Weights of a small GPT-style language model, trained from scratch on English Wikipedia.
Architecture: LayerNorm before each block, biases on query, key and value, tied embeddings.
Training: a variant of Adam for these matrices, 8277 steps.
Each number is 500 + 50 x the weight over its row's rms, rounded and kept within 0 to 999. Layers, rows and columns count from 0. Numbers have three digits each. The size before them is the row's rms in percent of the matrix's.

# layer 12 MLP down (transposed), 1280x320, rms 0.0755, rows 26-75, columns 64-127
098:548547421467490538608525537455511507468405464532478462539557486473455527498473480395524450569541549498530536510504465483465429528581462523503497505439510535545509556464545506530523490501476529
096:545515506557527500455497468427545619495482455523428574405475499537538549518492537363489470507563523505502501589473448476572424389539424444500572577519541437443392556459538499541457491508481556
113:459404413489318486533453429521479552532548466509543535514509475509541546564459490555575493499572418543491461445474647517453526417487382509568550422522521539494570538456509491501543441493408630
100:420501440459434427583507541413539477510513469533488491492408568468556517440554513550563527506458497529462579510583508504425501457503432502518479549491436529530501495538487417552504556480560476
099:489443477545393564480430431514372452434541505554462577462505463463467494556475590537531564464443488446457502604469514521493391447512472635471531531562500426585548487512533517414558555511484454
082:497485427507538465535453496463570443574554461581443555470439529518539554546476399606484528533490485473422510456597487510485489544475432461523563477405485508480473497504441499523451551488512540
098:509483480383450427520544514498406480470493435509460441503474569455497497579444569522455576512508511548445430567464439515565515494518544540463605555463456470524478594475531505479548448505548440
100:441493477564460514427510472466488528519568507534584587500449463510563463543428460519456503467486407418488440618400423498459551504432488554546482541444575569533435474452499528487427493464463447
094:515506522494474460440497540528498490511576461433430494593539456465632473481450589583426467599470511488397432482486419480509450534505454532464504542515550452453514386475553483438500517547518515
097:581501472473449475536440474456502452515480511500515566529506495509535597412538517558445534495463418511469508445490510527386405507431496503492390465529374517590532497503448529501379414472568476
095:471536515482559526504510466400483493494420456384490519410491548448541465511470563501525553485437484523532487501509463553483522466525569417433546511483511419569534544573491434507383502479409532
102:471461565511411481511437449519716447510570474548405470418519451593537523468493430515521497482486454506511455522488480538488517429395423504462430486564463547490435477439557476511542504557512474
105:541494360437462499512473392460483480528535456531517468527529559482527522450434542530546523471449555558458563496507531495427491452475486513443464453510528516478555520472459490425495436530560449
094:551442546575399549525545530532530476486424550526521570490545429524487498502461453480506447475533459589549582437454480521569416442625506458409468536496575450519483496546520487526562537577513549
103:585537507518540489586485499520514523513496496511486535508371495555480585444522516504507522481448499500540466494543598470490485452454551498583428546488524547452431496497379473491525519547543554
101:514566480530549512526482523405543535519473457554537517478478459397549546513522509499470419513471526471466524562415528496523515536448515626586481451528466570579512510555506526571494438571414505
098:488482487588455460469496581449429495520557533566513527448409429527505534435510502435466535500490498455494454498501445496567520556525550535513510500504550534477333499585528467542474490547554445
097:551478522461455504533511366515505521502511506425475569462530434398495473495533525535473533493456562530484493404485456522625560520444456402463401517468551600512524562472502474491491399478461537
096:419553467399423475554476565446536545497463531471599534574408469527468551499475507579564494469459427465497490585490557461531472471459584550486520493458543460482426434524507467486497496524457520
107:518596521463486538497503535463484417522479497370518550547505536551488536519460463548468491568437460507557562550600491489517512448469594516489461488495415592565562441388410513545417492485544509
105:475479492479591438526457477517499453547532493465484510518427488433497511532540537510441442467397546534489488557534461454592540514542475534541429517523510502574529581536468458387549518545487518
099:480539484526385503468458562464486514476469599488506470518554549536452496438522521504377424581491554519399566472511464446458499533486563541576573433426428536529527534521327537501537504514503470
098:444414532505479507570535528498504443453441513451432553506469551435512515532520478511456499522492594424555470532492473571394565484444454497507559577432524524475485467505501488561542487464556405
099:581461464561472402401421471538450468423543520506453495514429478552526529423610494450519529360496532470580525515602495508539568469482445594479385549506545514632531508488492524513552489495595514
097:541503480486401533456489480446512532548506494557465473487505414506559485463536522531505491544517538478497567429501414505428449538534551448479530492571480483474383542519603514516543528598421510
100:504494484424543503473465526484478430427529455596433489527543493493558450450489471594399513533542461448524548499396444458538506417494594532525537528478540544464461512488446454608469584456536373
093:474482616477528509393442541495547539558499454568597561479452509503590498533534392537515411540551577514457484527490442577531512494465486543571471478526522497517520412545559533473447472529507450
094:567415545500375476546532460488482457446565505496554477458391447491589567534490576374503500405500500480388469623505503590431587488489542456473459455435530487565420552426452538430573434556467545
101:568558565457441503597541444554524488550504522481410479505407507617464495510511532467539419576517461524421519550476415550467505425569435554484493442494445439438510517550584616471586541532524413
097:565468497492310557466447513479517523521431530525463524525447513501526479482588453424571422471436498471415520541459504492471633447456461464496473485504390465502439498511535433515412572441501483
112:536506437628305489487447435524398538495524618474553490555492438496437504429574460485605555429538432537455501482474530446436539481468471548514416521526567481550527480566569475593503513483476450
099:502542405539372480533503315518562427454452551475491599516541514454492457499536496485582529421548534522442468563504396444507518478501550492487496461503605431556467538490464510487421432521481550
103:605519566564416448473421528539479592520479592522495601502495475573618514498476462537524397462512452470522543591451550476494510518453547484487495562509464590480505426503478502456435529643542489
098:422552548451443460538400513435483389487484431517462527576569571426459537505467477484505571452501496565391508526380470473462453529421427569495474413617503524464473535461474477564481531502472508
098:513504472460498483541568455515429548512478358488536495521555489506475584447474447542500456551452403471449474481427472443475417479469430444494475478501517363446600409444457484454442506517576431
094:457541503440426497527525517457482585614408558501490555400531478560489406520609436502486533525503546482525476518537511499559485498429560384491484547453531492437489509509486523443473487510498411
114:498418411455374483452518517510477517567527486568499481425491480475577443468562539545514549415585579477499484558604546482530560490516503459474519479604488589473530445485499435449473520473491466
112:536421419427435558521434465452574530465499523566476391528510573532482418486596486480496526494532510525534489566482489598514437485464508496524573552472461600450453499509402455495516502481490461
093:496495460459571541482576499502537655506522461394503521454501578407511524524477519446580486541454488517431527382507450528539488543455518553332455527454400512517414528499522498484395497427544420
096:567415409430512503585490464454519459552522396487513491489470556532444471471642569438600560479503478456539514575477570466465491504447447513474422494498485487503519457453463522393417560546597534
110:474547518518449457541434435458476545517462467430515478462436443496466548439484625598478494406501505565474432450517429524516537526508547552477536590453534480492439497372500502471523548502514584
105:419387555494528447603625539503535532498532421485449482481534560522592472542522485504545563521509463482497464587437445485502558499580548514516528543498474483462532508506467436442529463565477523
108:448583507564446471441532484545608478532482410450547539603515539438481518524529550460527532599488488565419479565471458491499472586522467453450433433528510463495474534556554565602546483455531455
102:491501454484430537519509454515464481527498517435466385493475525486427525530429460478532555554465515539455578455535617534511492569430532564562469520538475487453463534493450485479485493451517522
096:493582560544486526494522556509532470506462510445407584486550546470489554555517418471614543519506533516518581476454377449580516459540592533486526471494438461468517509568475474421439497413568510
114:506562425467432452432479594588446535535487509528390593487602399591497506524497520483441570446518497532426495451578473523450452469455348483542507478501508466456466402454530507547528420510494575
107:395489460461451483499500464563450515671495473546514473568394541477503478457538402450522393430464588469611513486571565504545483496522472470496518504505474468518481517584558525549476607480388471
103:528506473476513524538470513470509540515554602542521503405522532536477422524556397579427540465537530477565433510445457566602452597540576527513544522480489524496482596497520436465441460501459550
098:575377458492432583585540541533488490498562530492433543536457529512495578575567533558380544465481497505431481499429514455557482555549498509504507466534400489398478564507459494454437496493464593
104:548544490537500499457409528459459466538432552439601479549475445545500560563569405524461480585523525488508428483568491567499442452484422541464524524480503387510501441479489460481474441565406506
# layer 12 MLP up, 1280x320, rms 0.0746, rows 27-76, columns 64-127
097:503491421539475520417558573516503449550504583556473386581458556451509516535477536528478459492479464496513503401386524499484481470598513428548511545506545589517474564489485537376544485512516458
086:388487452403512510480487430525432542481483506594636499562467480576465514525514474527524628507627507495449412463448527434504498540442436395615522423528555534508500559430575474453535532500420552
100:463502532466460488550560575561479510480518551632599477530492498456505525512490562461497520496551467451549541498546481453446466441529509336532544514458544562453460476398517545471478423543514529
095:509516565459471498517506511525545549561501516545561523470459440491480522538578490563523556437658396500473439501515460414483531588496383464608518541505487570448561552544516506490483524556508483
090:492498464624433540529485443549575564547519508463535492551525492382527508472505525470431557475528436441504490460427465456434496535526510489601421430473553591498435478414540534499445474562563520
100:530542501485479415529431477497563455486528617493615441552516479575448472531504444508383645430556451417522494438533522564442325483469498535577510566551515529508523496521554550492395506577495472
103:512551489532443511514464502547443463453650577555466462629416469527448516476403533500500573488594429496529484407407604434435558469518535501494581494479526523531543539460491476452521492494513569
096:432490451432449620592513482514406446537490513510441492522489501464436571412536527466541506473407482521546480485496491480445449523434433584571595495488512443603453529472506537529505538458477535
099:530480490499469461470509557571510558575473522473530485472507468532515486547518512528501520422621407454427331535465506440535490641563540411533662581446509420402560549462517558506530545499537505
103:473525564398478566520523488518507559542578577494549410511529482469474513511548590520508471492461502546476551433489538427546462459585404450560533455485518534538550494445598533457549438561435515
098:501538417508447509490482457491407477524466517515514452574608507514557493539411546520522440521509448496570464505459565503480427443493475580486479472532490513497553407456518517473424547529446569
105:543526606483449544604474490557420512471471627560473495478451519482433470564496458507495446574561503472524541521407505533446469492516518531395544535527443594463526563485525549460588600530522563
095:486481508470478433535418542349488571541485576457513497498508561503569515523524470567498420488529497452525464480565503457455475542570419464521533501522389462450596505427506559494509459465532467
103:510402473479468436506502419462524452583565548530493422513500415569524561497564477556481508381500526463439392434457518499511475517486493443480499503549419570427479542517469546395580465492517547
102:499460464492453472530452438548464483432651540487575525592476492588525495438455500605518460491481578477521569483540484519491446477499549439512566515579523456504452527395559506413477454584497532
100:591562477494468557571514504435528479513566459452505584447487521488482570513492523515480435536611525462451559485436546567459527540474456404475503580493515511497551489445536492482404443547521556
101:592507472498482455517570464523377479516530518526615457531585411567471401490490490461525401442426501473515433467548623419435470526629463519524477435487483450515434560442493539495523490529490502
097:465511505454495475468442540553403462458528552530496400537568486486523443482624586548565557451517503470525474589498621579471460452439474498530512439579574515488501507530500519379512414553466543
106:538540540481440485482541574578377593472472536528551430477419575530510541516543451436511555442534519474515449483484529475471365426454467437562552459475607545547587620511526605501500476464469383
106:514435460602484541548378474485457491472462488488552567495467435499463488534387468522467586458479525466491557496484476578428502514480536465523513517534526554514606517427492397474523553479519538
092:519442455500497552539529508570523451506476494458541455444400414526560476578458462457491417533454526483541512523412509533516484514629518548477487481579512415535496462460493484455511466460420452
097:444487510528493533529449477478465531600524500459594445501480434559440498498587562453495558514625477476454501462443620582528477547496456511483468567503403544419501507449596463485536437582487504
101:480514332495492578578372461385506493546529591548482548531528396508466510570409551587481535583613583505489559502482508414476487608429486457463636584446488524560465461514569524443502401531488550
099:513517544464468524613436477552566474483506554515463485417417507520503522538509528461484595478512512507434484499465549441518441512508500353576520572456486497441520531427532564502482409651514539
100:531560466504471550444517541543529555549501498497558427463547470499392569509446558493614578421479501457436525583446623541475532510490399458513568444620568370454521505521517518462457454487482577
099:447457468428472447648506549554440491470443414569558467473530488453469563479515522468508608550553488499409510484509580520463443480502481506477452427524451480463549574501507542445557478579482632
092:468547456538460528573560432534511511577519558474559410525512495532421533477494522460514419545514472540534478364496502379403406481464420531565524579502483487420471569524495535521476442556512482
099:486442452554449522534504484498517521478485551553543438496481496480481503514537510520525521520508513481416508529503511525547422444473485515460540541480545503520492499484496527483517472508454546
097:486431505430478543526510521460506453508569536547535430569562504557473597600526544480437462503497472473540489452473540560462485413480520457566466549536520466436538511351580515451504475594508548
097:465492552475461482480434496423568434447558511482514514488505430523429506455484494421496466457635438522447511506426436533467496514465480428483545548544507451541535569506506578429489463553434431
099:535512546510457583505525477610451518600514556547573408603483451505494475516541525536465519487432471456569490609392555559478469415581455533496437573485443454472583496485519502427487443588492417
100:515518529534461439627498564447490414527464536567534477513492504567466494502513471506435614408539445481467434536456428432397474580528498365490524505463488622518550594532541576549488443514556484
100:533510522478458508583435489573462471496526570507550458449460490447423460451553564506499478473447547460501459481592468432465467422537458396500530633467571541507538517508608582480420442575497448
100:570510567553456465621426527486454510488521596581500515511445488488498457549465465553497498427612502451478511396421497452486554512472562546517609545516493497536483541482535539507465480503485531
098:538410459476496554516490571560390552533522480564519467482491529598409561542499561549530511504488434470540511465488483503509527479461460493587635434499522465511598631485524437424408503502541545
102:473552462495433441577501531423515511433520553576593498599450558434539537598460522534552474500484473510559516475481525498491511552501454531452584504455405541495523578419465571535565448523507501
107:475489595520460422570407500480484464523515555529518509518514461473484437497524535541401581501487476454483517529443532429480465489508504415526417484504451479479560496423472497399439541619467462
098:517386465470495404557498397567450503516604591481576476573528501573478412525442507494501445445396421482549466487494481469532513514529522491500585482560593600489578539421497510527523446481483490
099:510550576600499402520518421434520486431533499431517442517567498603499497541476520577515415433505540460548566547468471490491505498497444466455498509564463574445473573435584549534471440468466487
108:468544491302453494506506487508447421569511508539553507551532512512403489462544556437499525489529515518521493456487497594502377471534500452534434571573511532557480482503499582499557499548474522
106:485460463415482577399459521513456487477456486547525405555501503528519534586458531530522510465573411478535438473491548487401484457440503490522515463613442559512454518464478518473434538553562478
107:497445501468458450540402540530499507482587566504478515480467461486533485520485501571577482432574445451501451423454473483530495575472463465569558472470489423557475478485498494429527453499466440
095:533525394417481480416536593538534473562510533562550449499554443490421460466399543479504504503566538517481410558444630502530478580546488436472519435479504550567528473465535507499470458492533519
097:449484476516516485469440458562523496476561467486484503511567371489540609466499544519488558514442544499517505536516556582463477418539451552535601444568549480514589499424551526464590425495443460
105:475534487514457493542565497431493538545478531474484475504464544500490507450466477495503529411575503497594451548419461443487428511457471516526522477606468500462462604424496464531429583503523463
103:549463456509474391491483525436556512492472523511558508606463411472504471554476496532535501438552522450471563456538475407584460468580444453523549518624424439541427501492520487512519473491553607
105:533504462468468576426448452460507421491504428533502493449503466493605565454465513444557417423518476481470563548446487514492459511414387431532566449484567497480571508410514502465526376479460488
102:471493395514460418449521387506485414517465549495504416501449517475572546510451478409545490544487445429449415479617494468511519579534458498468492507550495506469476442463581510507467435476518508
102:585536506525456473600463472550480500461438552492593443575537442474462485596547460482537511538495479479552537476486475548480540481497460445519517434517504507462474494518620531475479474464482429
101:506481473540457496424509457477549491623594535486615389478510485549477580505528522561510492464506545516483481537438447495483444549498494487477529523531478485520531526478544537477531427587448437